Part of a small language model's weights.
Size: 3 heads of 64, 49.4M parameters.
Training: a variant of Adam for these matrices, 781M tokens, 5183 steps.
Each number is 128 + 32 x the weight over the matrix's rms, rounded and kept within 0 to 255. Layers, rows and columns count from 0.

# layer 5 attention query, 192x384, rms 0.0471, rows 82-127, columns 224-255
[[156 107 148 119 194  86 167 153 163 106 176  80 149 132 126 147 123 125 137 119 193 148 108  81  97 153 126 139  97  61  96 156]
 [121 157 160  99 109 116 138 114 133 113 119 138  63 148 184 134 128 129 140  98 168 164 125 121 167 169 136  91 153 145 104 132]
 [182 171 129 113 169 133 170 130  92 117 117 121 138 149 168 128 145 147 115 150 132 150  67 129 146 147 145 152 118 101 144 100]
 [120 130 157 140 177 112  89 122 140 119 170 144 144 154 151  93 141 157  92 163 126 150 141 140 142 175 135 175 105  64 132 117]
 [157  90 169 208 132  93 109 120 108 113 137 134 170 149 124 126 116 135 126 154  45 104 115 153 144 150 186 156 139 158 158  98]
 [156 125 128 139  86 132 153 194 100 157  97  92 165 126  97 156 111 136 136 129  88  96 100 136 101 126 166 127 114 116 122 127]
 [169 155 129 126 156 164 155 103 151 130 125 136 108 128 111 143 158 151 163 133  51 117 120  98 117 153 134 131  81  80 110 172]
 [100 118 143 156 113 122 136 143 152 133 157 113 141 157 144 151 146 105 158 166 107 118 112 109 155 108 153 136 108  63 105 130]
 [106 160 196 114 107  96 105 105 109 143 133 118 133 133 102 222 163 115 122 101 123 203 135  91 138  99  79 146 103  75 151 126]
 [115 130 101  91 165 141 168 142 191 126  38 137 110  81 197 113 125 116  95 125 161 127  54 133  81  98 124 140 151 138 192 145]
 [ 57 130 141 101 167 125 155 112 144 122 168 193 101 169 120 140 137 103  33 197 165 114 128  97 109  70 116 166 137 164 104 172]
 [107  82  83  97 136  85 116  78 144 171 127 141 135 148 184 137 121  95  90 105  97 150 150 130  73 116 135 115 154  65 120 110]
 [110 158  95 138  98 174  86 114 145 164  89 176  83  85 122 164 179 172  98 136 164 181 195 120 135 108 114  53  71 152 143 110]
 [177 135 118 104 148 104 178 169  99 114  89 148 130  86 153  69 112 128 119  97 171 124 147 168 129 169  92 111  74 160 126 134]
 [102 147  64 102 158 104 135 106 157  73 105 164 145  67  89 120 154 236 181 117 159 106 125 158 136 150 161 114 148 140 124 163]
 [128 216 160 107  56 127 142 160 161 141 106 132 154  75  87 170  95 186 129 145 102  69 109 147 110 140  71 139 110 181  73 211]
 [112 144 153  29 158 124 142 121 131 109 149 124  75 153 179  92 151 125  97 177 159 125 111 199 137 122 134  85  97 120 155 177]
 [ 72 108 184 221 124 159 110 127 108 108 195 162 102 126 119 198 165 126 195  50 115 128 102  60 125 188  81 107 122  96 160 105]
 [115 141 180 125 137 137  12 123 162 120 138  76 101 143 178  84 146 164 108 108 108 140 151  85 137  48  71  79 109 170 159  97]
 [174 182 122 123 111 111 152 150 208 130 206  86 171  92 145  92  91 103 129 131 125 178  84  87 114 146  94 124 161 152  93 132]
 [134 159 161 128 203  66 167 126 143 152 127 126 155 140 139 143 190  28 146  95 167 134 108 132 168 161 106  99  81  99  89  91]
 [ 99  95  97 158 138 114 115  96  98 123 112 119 139 118 120  80  94 132 114 140 104 108  88 110 130  74 141 175 136 135  97 135]
 [131  86 142 156  79 106 137 127  94  93 152 175  58 142 176 154 163 206 130 196 170  61 109 101  94 153 148 136 105 115 103  90]
 [119 128 152 154 149 171 134  76 160 171 158 138  99  93 164 128 154 179 123 127 108 151  97 113 122 127 135 136  74 135 184 130]
 [ 74  70 121  91 126  91 100 127  95 155 154 133  36 199 148  81 120 145 169 131  97  55  81  97 109 153 124 113 122  95 158 138]
 [ 48 103 166 143 133 135 114 104 188 139 160 176 122 175 133  99 105 155 128 110 150  90 106 149 107  83  98 154  97 192 161 118]
 [127 130 109 164 179 148 155 176 102 141 153 137 103 116 136 111  91 155  97  82  83 148 109 143 112 128 161 141 104 136 120 127]
 [133 204 129 158  98  80 151 145 119 107 212 171 137  99 130 143 134 131 140 100 110 136 100 158  86 109 102 181 156  86 131 149]
 [188 175 124 120  73 171 141 208 140 115 101 122 135 162 127 143 114 127  90 168 126 146 118 131  87 158 117 127  59 182 125 146]
 [143 159  97 106 150 153 146 134 136  99 122 114 115 131  87  91 135 123 168 136 208 150  60  82 151 169 121 167 144  95  80 134]
 [ 84 122 226 140 131 126 139  54 115 154 158 132 107 104 146 126  75  69 121 121 166 147 198 119  84 184 136 111  91  93 118 125]
 [ 96 100 138 136 145  68 124 116 168 140  77  89 125  95 164 100 175 113 145 145 123 146 162  95 154 167  96 103 114 191 117  99]
 [ 97 221 122 198  53 145 114 117 122 119 110  77 255  78  73 109 142 137 151  63 153 157 180 164  86 126 128 149  80 107 141 109]
 [178  67 147 149 104 102  83 114 147  86 118 104 114 223 125 141  90 141 111  96 153 166 144 115 121 138 190 123 115  99 148 111]
 [193 160 163  93 124 154 136 182 107 124  90 169 127 231 160 114 121 103 102 158 126  98  57 148 147  85 118 157 120 168 121 147]
 [ 76 153 115 150 153 151 113  93 138 132  92  97 142 188 132 175 121 109  98 178  79 161 113  71  72 206 138 102  87 225 139 164]
 [133 131 103 121 136 154 167 137 160 123 174 104 106 148 165 139 104 102 153 159 131  94 109  98  83 115 162 167 119 185  87  89]
 [126 178 162 121 103 148  92 178 222 135  87  99 142 139 139 142 106 105 149 124 140 129 145 108 124 136 174  88 139 140 143 164]
 [ 71 173  94 121 138  79 127 168 114 123 127 146  98 138 146 121 186 163 130 132 150 144 109 142 130  97 128 160 135  99  77 229]
 [141  82 166 120 205  99 139 101 104 139 166 130 132 144 175  50 181 135 163 116 132 170 125 125  89 144 221 135 133 108 104 160]
 [119  91  64  62 107 134 133 181  74 114 118 135 113  49 165  72 125  98 137 152 147 109 120 131  86 223 162 125 129 107 119 106]
 [138  79  92 161 162 126  99 137  93  83 118 152 166 122 121 170  99 134 151 130 167  90  96 116 155 161 112 174 157 155 158  77]
 [ 93 100 198 175 109 141 101 125 132 204 107 133 138 132 126 128 115 154 153 134 101  89 187  77 147 120  82 158  86 137 130 213]
 [177  90 186 132 150  87 122 116  87 118 148 149 100 193 126 146 151 112 124  63 185 113 191 101 135  93  94  49 139  56 105 147]
 [137 138 102  99  75  66 129 132 136 113 107 206 106 110  87 113 119 146 167  96 114 176 141 123 151 118 113  64  91 141 125 114]
 [ 68 154 148 143 211 133 126  71  92 154 101 100 165  94 180 176 196 139  84  96 146 124 147 122 166 158 146 188  75 133 137 119]]
# layer 5 attention key, 192x384, rms 0.049, rows 82-127, columns 224-255
[[107 111  63 138 148 114 125 126 141 184 112 108 142 145 168 108 121 155  96 131 146 142 140 177  98  71 155 116 147 172 154  96]
 [130  95 102 128 181  58 151 116 114 154  83  78 137 119 173 141 150 148  72 156 159 171 139 177 132  59 154 134  97 128 135 128]
 [126 121  98  88 107  66 135 164  78 148 142  94 138 139 143 113 118 120 149 135 171 143 163 132 109 140 145 122 150 150 152  98]
 [167 111  80 123 135  75 186 160 112 111 125  99  76 137 176 144  95 120 126  95 121 167 115  81 157 152 147  90 105 175 141  84]
 [121 110  88 126 122 160 158 137 156 123 123 122 138 107 141 118  89 151  87 109 109 127 143 141 132 134 123 131 126 116 125 127]
 [103  97 198 202 120 156 123  99 129  63 121 147 119 146  99 114 160 138 140  80 100  97 155 119 115 120 131 127 137  51  70 135]
 [140 106 168 176 184 174 107  95 168 172 127 178 140 102 107 125 136 165 170 136 146 136 177 152 162 189 115 114 122 182 128 107]
 [138 118 118 142 100 113 174 104 130 120  93  89   8  85 140 143  97 148 168  98  86 141 139  42  87 124 122 121 165 107 117 112]
 [109 144 153 214 113 159 138 118  83 202 216 145  99 114 102 127 142 141 145  88 107 171 161  90 155 125 134 127  76  96 113 138]
 [ 93 140 134 157 162 165 169  68 146 125  77 103 136 113 144 209  72 133 118 125  77 128 118 124 114 128 171 122 158  87 136 130]
 [158 180 115 125 107 143 185 103  55 151 164 176 117 162 118 168 129 107 160 109 124 141 127 149 175  57 174  97 164 105 190 158]
 [ 92 146 100 114  89 114 140  97 122 133 151 179 105 131 133 123 132 122  93 125 149 140 198 153 146 133 127  94 119 117 180 111]
 [137 118 155 132  89 116 106 132  27  89 158 132 103 128 137 163 175 134 124 117  67 111 143 123 138 139 152 128 161 132 173 165]
 [136 184 151 125 117  80 117 201 162 119 110  95  64 108 144  96 155  92  66 110 102 153  90 181  76 145  87 220 105 135 108 143]
 [187 168 117  89 161 113 214 101  98 130 118 164 153 150 147 129 145  85 168 226 123  95 108 158 117  52 134 136 143 158 107 152]
 [112 223 133  79  35 148 131 183 130 133  63 194 142 135 103 143  72 131 102 187 105  56 126 184 118 132 159 170 130 130 119 160]
 [111 175 120 128 155 142 139 139 184 127  92 155  97 125 133 190 166 122 122 210 159 180  76 168 125 128 153 140 118 211 177  89]
 [101 109 202 165 110 152  88 115 104 193 131 125 121 132 200 125 155 122 162 122 109 142 114 102 157 179 100 117 129 116 104 104]
 [128 166 124  45 104  74 109 107 221 115  89  94 151 101 125 133  46 156 171 141 117 127 162  84 175 153 117  99 138 161 103 114]
 [163 199 177 171 121 120 145 198 182  67 105 117  73 112 114  87 113 140 157 100 152 200 114  95 163 134 123 181 126 172 173 118]
 [123 118 138 129 172  53 147 130  96 123 169 121 119 115 167 125 196 123 127 103 107 152 172 170 123 161 126 119 178  69 107 118]
 [155  80 130 118 116 139  90 116 149 201 157 102 162 107 133 147 114 156 164  70 103 123 143 104 130 125 109 109 159 100 161 152]
 [117 121 100 152 119 151 117 174 171 122 132 163 151 105 108  90 136 143 124 130 110 134 161  86  95 176 143 123  80 176 152 147]
 [118 128 131 145 146 121 141 164 100 139 147 100 109 154 110 145 161 120 134 121 138 104 136  52 109 123  66 156  86 127 174 173]
 [114  88 127 111 140  93  99  69 137 120 143 137 132 128  65 185 142 128 148 140  99  77 165  84 150  85 164 151 154 162 202  94]
 [106  78 112 159 112 109 140 124 126 170 206 146 149 162 114  93 150 108 132 117 148 195 151 125 138 102 145 125 129 151 150 101]
 [ 75 114 190 169 122 138  74  64 163 112  92  82 116 163 174 128  99 133 112  88 127 152 131  82 115 154 157 228 114 126 144  92]
 [ 83 127 118 102 126  74  95 146 163  95 143 129  92 125 131 107  98 128 140 128 125 136 150 148 137 108  90 107 130 155 148  98]
 [149 183 110 107  84 160 198 171 159 130 104 166 135  89 112  94  91  74 144 121  92 110 103 165 109 142 161 143  83 172 160 203]
 [166 135 157 138  80 136 155 119 178 171  93  91 125 137 179 107 136 125 104 120  96 155  86 168 164 129 124  51 191 129  71 159]
 [ 90  91  97 151 125  99 110  88  97 166 188 192 140 132  96  59 115  69 179  99 124 118 171  84 168 157 151 163 136  85 110 108]
 [123  50 102 147 132 124  88  31  86 152 123 153 121 147 133 141 124 138 147 117 135 155 192  97 120 111 110  79 145  80 148 155]
 [ 30 134 160 157 120  69 112 104 131 108 184 150 136 130  91 132 131 143 129 148 161 153 171 211 126 135 119 112  92 215  85 106]
 [167 129 126 131 147 104  84 105 138 127 128 154 118  91 144 133 115 132 140 131  98 121 133 129 138 116  95  67 114 159 102 121]
 [137 143 125 127 192 135 158 128 115 181 101  98 129 142  78 111 189  95 154 111 150 161 133 101 132  87 171 128  93 107 155 144]
 [ 79  85  73 156  30 209  95 104 124 139  75 150 130 109 113 179  99 162 165  99 101 120 160  80 137 165 144  55 115 153 130 131]
 [112 111 147 128 114 137 124  97 139 112 200 135 179 132 129 123 152 160 168 191 129 124 122 110 112 125 141 117 104 132 180 136]
 [104 128 169  85  20 120 150 151 128  84  98 153 126 116 131  54  93 104 153 154 147 125 143 118 112 163 125  92  81 176 123 143]
 [132 184 122  96 174 167 137 174 187 137 120 100 153 108 129 136 166 202  79 128 130 138 117 146 147  73  96 174 118 136 116 175]
 [191  74 141 138 135 122 106  73 121 101 183 128 111 199  99 135 129 196 108 164 126 204 140 157 138 139 149 125  88 172 112  93]
 [129 105  43 115 106 133 102 172 124  75  70 168 166  99 114 117 160 164 141 135  76 149 108 108 130 144  94  91 119 112 131 167]
 [102  83 159 139 166 177 123 125 143 196 165 103 171 107 156 136 127 161 151  80 111 133 121 146 148 158  69 154 145 197 134 175]
 [ 92  63 110 187 164 170 194  77 109 179 118 201 123 119  95 180 162 127 194  97 121  90 152  27 146 177 150 187 181  73 128 124]
 [135 137 184 111 202  84 113 148 142 145 121 104  90 163 160 152 163 106 141 136  98 177 112 112 146 145  80 173 163 132 144 147]
 [169 148  70  99 111 126 126 182 102 142 125 153 116 113 101 121 146 154  53 198 188  96 110 147 121 136  39 175  94 126 133 102]
 [ 82 124 125  80 153 166  67 112 112 140  84  67 144  69 144 113 124 135 153 137 137 118 122 119 151 121  92 117 132 162 166  49]]
# layer 5 attention value, 192x384, rms 0.0628, rows 64-117, columns 224-255
[[127 125 117 100  99 115 132 145 109 128 161 158 135 107 111 141 124 122 134 116 145 152 133 125  93 156 142  77 137 152 152  81]
 [ 92 117 115 106 143 116 106 139  96 125 116 139 111 113 102 116 113 135 154 126 194  96 184 140 154 111 144 133 125 140 115 134]
 [162 102 101 108 185 117 162 162 136 135 142 124 139 129 122 197  69 174 140  81 109 145  78 123  68 154 139 125 126 134 125 152]
 [129  95 147 182 119 110 134 173 151 132 155 124 175  83 129 174 150 148 130 121 116 127  60 141 139 146 103 182 127 132 107 153]
 [113 124 139 123 172 171 113 134 189 119  77 144  96 160 116 115  99 151  94 107 137 126  91  95  64 109 132 153 142 127 146 113]
 [105  85 178 108 201 127  91 128 122 140 108 115  65 136 143 124 122 154 118 131 121 108 211 130 170  59 122 253 128 124  82 121]
 [178  31 183 139 123 137 136 158 146 174  88 120 161 138 121 124 104 137 140 151 166 160 158 121 242 182 194 166  97 171 124 178]
 [171 128 136 173 117 134  95  93 138 127 132 130  90 127 145 118 102 189 116 144  97 114 198 111 174 165 137 169 175 123 140 151]
 [138  53  99  84 111 106 172 159 112 154 125 119 128 139 143 117 172 132 156 126 109  73 123 159 132  94 141 169  68 157 138  89]
 [134 164  59 137 117 234 107 163 121  86 105 106 106  86 148 111 138 141 132 120 130 145  99 118  41 131  67 134 172 118 165  76]
 [184 146 186 139 147 113 150 168  94 148 164  95 157 180 112 162 171 113  97 162 169  96 163 144 146 103 127 147 145 117 129 161]
 [126 103 148 111 109 135 173 142  91 130  98 168 112 151 135 149  90  99 159 120 109 119  87 102  83  81 118 127 106  95 133 106]
 [120  58  88 142 121  73 112  82 100 131 133 163 130 104 117 129 134 109  97 169 178 115 147 137 118 147 134 120 139 102  47 126]
 [165 194 112  96 130 185  74 175 125  90 142 112 160  92 128  92 178 124 113 165  91 147  60 160 120 171  95 123 120 109 138 115]
 [109 133 123 126  84 140 124 102 105  81 188 159 171  88 107 121 119  92 132 136 173 125  96 145 123 118  85 121 175 115 179 158]
 [149 127 157 128 101 147 148 164 174 141 175 120 118 111  95 105 123 145 176  96 226 160  94  91 153 119 130  96 100 118 118 101]
 [169 151 141 133 142 138 136 154 143 170 173 198 142 133 104 152 185 115  91 155 163 126 123 143 180 121  90 165  55  94  72 175]
 [104 203 119 162 123 168 113 119 140 150 124  92 113 140 131 139 185  83 106 136 137 154  84 167  91 157 178 144 139 141 143 102]
 [208 162  44 135 171 142 151  96 127 148 111 111 131  95 118 122 154 200 150 161 136 163 129 123 104 121 108  66 162 120 145 105]
 [186 100 161 182 136 153 128  63 133 145 106  93 141 108 145 157 140 134 147 114 125 111 151  83 151  94 101 104 151 149 176 103]
 [102 111 138  77 118  78 157  94  95 123 108 171 176 182 153 164 189 140 140 180 118 159  75 141 151 121  85 115 132 140 145 116]
 [170 121 108 134 114 166 115 153 155 104 147 160 137  97  88 164 143 132  93 104  53 116 158 112 130 105 172 130  86 164 147 135]
 [105 142 106 163 153 151 122 121 131 182 136 169 117 109 147  95 154 134 126 134 142 144 167 133 161 136  99 149 177 138 143 116]
 [163 151 163 116 127 146 207 126 146  97 161  80 128 136 117 121 140 106 134 112 157 120  97 146 133  80 185  70 147 127 168  70]
 [115 137 139 105 155 120 143 136 130 129 132 135 131 138 122 144 131 139 140  89 187 123 185 122 211 122 159 118 159 109 132 153]
 [179 166 174 128 117 164 101 107 140 123  99  98 162 137 134 140 132 138 131 155 132 145 148 153 177 114 219  98 141 111 114  93]
 [171 206 164 156 165 165  96  86 118 153 120  33 102 105 126  66  73 116 140 124 150 108  97 179 115  98  70 102 196  90  75 104]
 [ 83 131 151  98  76  87  98  68  52 101 147 138 149 162 152 172 124 130 125 110  92 121 135 127 166 151 111 110 117 153 133 146]
 [119 129 126 101 141 154 192 167 108 195 110  92 193 175 132  48 162  91  58 114 171 148 110 112  66  77  96 142  88  82 144  58]
 [112 115 115  66  89 144  79 148  43 105 128 150 153 155 161 108 175  82 148 125  77 177  60 138 173 132 154  91  87 105 129  87]
 [221 160 102 138 132 133 136 185  67 140 131  94 126 129 108  94 141 108 132 108 131 113 142  85  80 167 136 115 168  87 132 111]
 [111 115 138 118 216 112 113 177 105 139 119 104 175 187 144 138 147 187  98  80 153 148 123 124 153  68  51 157 147  93 120 170]
 [ 94 124 148  95 163 132 124 131 132 207  69 121 110 139 148 172 108 167 147 156 128 126 153 113  75 121  77 251  85  75 102 131]
 [190 123 117  63 177 173 113 168 156 148 145 153 100 151 112 144 129 127 152 154 148 133 109  85 157 181  81  91 104 146 165  78]
 [111 107 157 128 131 135 175 135 108  88 209 115 193 138 128 141  80 106 158 128 132 103 145 122 103 153 118 101 169  74 130 114]
 [156 153 107 152  83 172  69 143 158 150 108 124 153 127 122 113  84  89 155 142  72 123 111 107 104 108 136 163 102 134 137 154]
 [164 117 116 124 108 127 203 132 118 151 158 141 113 121 103 152 149 128 117  78 133 129 115 121 147 174 117 117 158 134 124  97]
 [143 138 123  85 160 145 199 114 124  71 128 163 148 113 111 129 118 142 163 110 131 126 172  86 137 132 145 169 135 115 113 127]
 [139 114 114 137 177 105 149 117 138 152 114 126 186  74 131 149 163 182 127 116 179 146 135 115 163 115 121 118  42 113 164 150]
 [108 126 122 102 137 109 133 121  93 135  99  74 110 121 137 168  74 109  98 138 188 118 133 128 109 122 110 180 109 136 139 132]
 [107 117  75 135  87  92 109 120  65 163 141  93 118 157 176 156 192 152 150  97 138 110 112 133  95 158 153 111 168 111 121 137]
 [125  80  81  96 158 132 119 110 106 102 141 166  85 151 156 117  84 158 131 140 131 155  76 124 152  88 101 158 118 137 147  74]
 [157 156 163 192 155 118 175 125 115  56 176  93 117 156 132 136 105  86 157 147 105 121 144  91 150 159 105 166 141 137 142 127]
 [104 147 161 135 163 118 150 131 191 107 107 140 159 179 132 122 109 113 141 135 118 140 123 139 167 167 122  95 168  70 100 182]
 [112  99 121 142 106 153 115 156 138 154 119 122  77 124 147 178  99 126 146 139 110 111 161 105 117 127 113 139  96 163 172 145]
 [109  46 117 102 113 141 110 133 110 131 170 107 136 101 154 152 154 122  91  64  85 105 105 145 151  84 111  82  87  77 147 174]
 [121 153 117 105 190 117 152 126 149 125 161 148  87 106 131 123 123 119 164 120 114 103  96 149  94 106 128 130  47  66 113 151]
 [111 131 133 132 171 167 115 138 133 101 112 140 147  85 122 145 150 154 147  89 110  84 103 134 148 115 120 152  89 120 139  72]
 [141  79 169 142  97 155 113  96 129 124 104 152  87 114  89 165 128  88 124 109  56 136 134 121 132 109  94 105 122 123 138 171]
 [134  66 113 140 111  93 117 121  90 134 105 102 143 163 143 182 130 171 121 133  66 102 117  87 119 124 164 111 130 103 106 164]
 [ 58 123 144 113 121 168 142  84 193 115 122 173 120 171 128 118 124 111 103 102 159  86 181 133 139 138 122 112 106 165 127 169]
 [157  66 122 136 157 123 103 122 133  77 110 131 138 161 131 103 101 100 146  77 142  92 134  63 101 134 159 144 183 100 113 157]
 [130 156 129 128 171 110  95 119 125  75 135 118 138 128 144  80  89 137 181 146 135 114 121 120 116  85 205  78 149 151 197 114]
 [ 89 108 164 171 120  90 151  88 129 138 116 129 129 139 139 176 108 110 126 110 161 139 174 168 161 193 185 106 103 188 129 125]]
# layer 5 attention output (transposed), 192x384, rms 0.0671, rows 64-117, columns 224-255
[[108 130 147 111  75 132 164  97 104 112 112 148 131 106 139  85 124 120 115 149 142 127 128  84 114 100 169 125 139 160 151 106]
 [106  91 113 107 116 106 141 151 120 114  95 182 131 180 162  97 112 122 133 104 140 124 136 135 121  84 164 136 117 194 106 170]
 [156  83  91 110 155  82 180 166 172 177 156 150 122 129 132 126 121 113 112 121  99 141 114 104  60 130 145 182 144 191 100  87]
 [148 157 166 175 136 130 139 116 183 107 183 158 115 113 116 110 119  96 132 124 134 130  72 152 168  51 147 119 119 139  82 116]
 [105 140 149 101 149 141  92 151 176 100 108 138 163 153  86 125 117 167  96 124 124 127 197 117 136 169 124 140 131  60 197 112]
 [153 108  78 117 192 153 136 152 127  94  96  64 102 153 168 148 116 130 123 140  99 137 160 104 185 179  77 137 181 126  94 114]
 [161 136 163 128 151 139 159 169 103 109  80 120 145 136 126 161 105 112 164 175 134 197 136 110 196 158 137 119 102 156 125 142]
 [162 131 131 163 131 149 107 122  97 170 112 113 163 163 126 122 113 159 134 189  83 157 135 142 195 184 115 160 129 164 144 114]
 [110 140 109 143 112 122 100 123 117 150 127 157 140 130 108  69 138 112 158 110 143 152 132 141 142 215 162 108 161 165  86 113]
 [107 162 116 100 118 143  66  96 175 108 180  60 133  61 156  21 132 109 144 158 133 128 127 120  85  81 103 151 118 122 172  58]
 [174 141 135 124 108 129  76 145 138  67 149 137 127 134 143 186  87 145  93 106 125 120 133 118 106 126 136 156 120 184 159 104]
 [160 117 152 116 103  54 153 116 121 101  66 130 108 134 158 148  73  94 108  53 114 154 115 105 116  76  89 172 125 130 115 142]
 [132 134 113 123 142  85  70  68 131 143 183 116 119 123 102 113 190 154 111 137 184 143 106 118 174 109 123  66 139  71 118 139]
 [178 150 132 122  97 114 114 142 112 146 144  88 160 128  75  46 189  81 126 119 121 150 136 115 120 114 111  84 102 100 108 128]
 [131 120 135 147  86 129  88 141  89 108 177 119 193  89  70 133 124 108 148 115 143 179  95  70 141  69 136 155 130  46 135 151]
 [139 137 185 167 121 118 144 112 155 143 147 163  74 111 125 123 102 118 163 112 165 163 169  98 123 124 126  97 120 130 127 152]
 [136 127 134 154  78 137 125 147 102 145 158 192 123 160 138 105 165 114 173 121 156 107 223 147 132 112  92 167 147 117 101 115]
 [143 166 106 147 173 131 148 153 143 156 121  88 117  76  96  89 181 111 159 163 137 133  91 149  82 104 201 145 107  78 153 124]
 [123 118 130 165  80 131 120 127 134 137  97 156 133 125 111 127 100 186 103 116 163  93 147 133 101 114 115  86 154  98 154  93]
 [147 124 178 142 127 150  88 160 124  79 131  87 136  99 133 127  83 117 117 136 163  76 123 120 136 101 123 133 128 145 160  66]
 [177 129 189 138 144 127 174 126 108 132 127 139  98 160 123 177 156 151 112 137 171 118 104 125 166 123  98 108 111 116 207  82]
 [107 106 124 126 122 171 148 157 112 107 125 166 141 128  80 172 172 110 120 128 113 168 139 124 129 162 176 111 114  72 184 121]
 [152 143  60 180 172 170 119 129 171 167 167 160  55 164 136 115 144 123 148 160 159 105  91 120 130 151 118 112 148 121 159 131]
 [134 115 152 123 100  89 141 101 126  54 211 116 151 131 140 115  99 114 106 134 150 108 159 139 115 142 166 106 159 119 153  55]
 [107 121 171 116 133 150 138 133 158 108 153 134 145 118 185 198  90  98 159 115 190 116 107 136 137 130 190 126 145 155 114  98]
 [173 132 162 148  85 131 132 138  94  96  71 116 165 148 155 118 115 143 197 110 151 128 159 109 118 175 174 134 110  81 149 136]
 [147 129 124 125  86 128 125 131 155 197 154  70 104 158 121  66 134 129 141  73 185 108  94 125  75  82 112  68 134  48  57  92]
 [121 118 148  93  62  96 107 131  45  62 115 158 150 138 167 133 127  96  99  96 117  85 134 160 132 105 160 146 130 122 124 134]
 [147 117 143 163 148 127  71 115  60 131 151  96 154 138 143  83 131  61 117 144 176 118 127 109  75 124  85 121 170  98 186  95]
 [133 128 157 137 125 155 139 174  75 125  98 127 132 140 158 127 180  92 148  65 138 152 116 115 149 156 131  96  71 127 159 102]
 [122 133 138  67 121 101 119 145 119  67 145 153 136 148 222  73 135 134  67 105 146 108 191 133 111 128 101 162 108 112 136 108]
 [ 87 149 133 111 133 197  94 138 117 141 136 106 100 224 150 128 102 118 100 135 132 123 130 128 143 141  86 105 159 140 136 133]
 [107 104 110 103 150 178 126  96 145 151  74 142 157 127 126 128 140 158 137 149 126 129 119 110 120 118 117 136 160 116 128 120]
 [139 176 186 103 166 143  79 126 153 112  89 163 138 105  94  70  92 169 133 122 143  94 143 107 130 105  98 123 144 137 130  94]
 [123 160 141 153 173 125 119 179 114  97 190 113 182  61 115 102  76 102 110 116  90 123 108 138 168  85 123 153 155 164  92 150]
 [173 107  59 114 103 116  78 127  89 101 122 165 117 122 108 136  65 110 157 127  75 121 170 103 146 118 131 109 139  59 133 152]
 [144 125 143 120 131 121 147 159 113 160 133 121 158 112 146 118 143 124 128 148 128 121 134 138 138 130 179 141  96 115 118 102]
 [159  85  88 140 124 133 161 112 133  83  81 128 138 140  98 135  93 100 146 140 175 104 151 125 175 113 154 127 132 100  97 109]
 [112 116 113 161 110 132 140 143 115 143  64 134 138 153  94 168 162 135 153 110 148 151 102 119 126  64 101  97 122 176 173 125]
 [146 162  65 129 126 142 138 118 137 101 119 125 101  97 148 170  72 125  90 137 209 182 132 133 151 145 145 126 135 162 117 131]
 [ 43  84 138 136 115 119 102 141 116 154 153 159 157  61 177 145 109 135 123 131  97  97 140 147  69 118  93 183 165 161 139 103]
 [137 161  98 134 112 128 115 130 114 105 142 157  91 140 128 129  98 174 134 144 140 115 143 167 149  96 108  99 143 104 170 105]
 [132 107 106 100 169 111 168 143 133  54 113 122 175 145 141 111 136 150  86 162 100 140 167 120 140 107 121 186 132 102  78 120]
 [135 116 139 131 113 115 125  98 154 128 185 152 135 253 122  97 158  95 167 134 142  86 107 155 160 171 116 112 106 111 109 127]
 [122 115  82  86 120 118 127 131 117 142 101 149 135 120  91 132 126 143 145 142 128 118 163  94 186 160 117 141 132  38 151 103]
 [121 184 115  91 145 174  90 142  97 110 185 129 109 169 159 152 196 110  99 111 138 110 146 153 165 169  72  70 131 137 155 162]
 [116 123  97 109 169 114 101  59 141 164 175 143 131  97 147 146 139 149 152  88  99 111 125 179 165 121 127 133 115 144 124 117]
 [136 141 126 133 148 163 134 130  83  95 126 149 139 162 189 115 102 106  98  96 109  98 129 119 166 128 151 174 143 164 130 156]
 [135 130 166  76  89 151 119 122 144 113 121 136 157 112 118 154 126 142 105 107 119 154 116 121 155  86 138 114 111  83  96 171]
 [178 170 143 117 108 119 154 195 102 145 157 106 117 121 148 155 112 127 136 101 118 138 137 165 149 162 148  63 209 118 127 116]
 [104  92 139 120 134 192 143  95 179  71 104 141  94 135 130 114 145 133 188  62 110 128 154  80 146 145 112 120  97 184 155 129]
 [129 125 104 108 134  98 119 151 135 119 105 151  88 182 117 156 125  72 102 125 173 121 128  79 142 122 143 132 170 152  97 181]
 [108  99 119  88 143 142 138 131 106 119  94 133 148 131 127 130  86 140 131 111 115 123 127  75 130 126 168 115 118 136 152 167]
 [136 117 125 178 163  92 159 105  97 114  81  93 101 146  98 206 107 109  94  86 202 179 121 159 157 117 172 137  95 151 100 105]]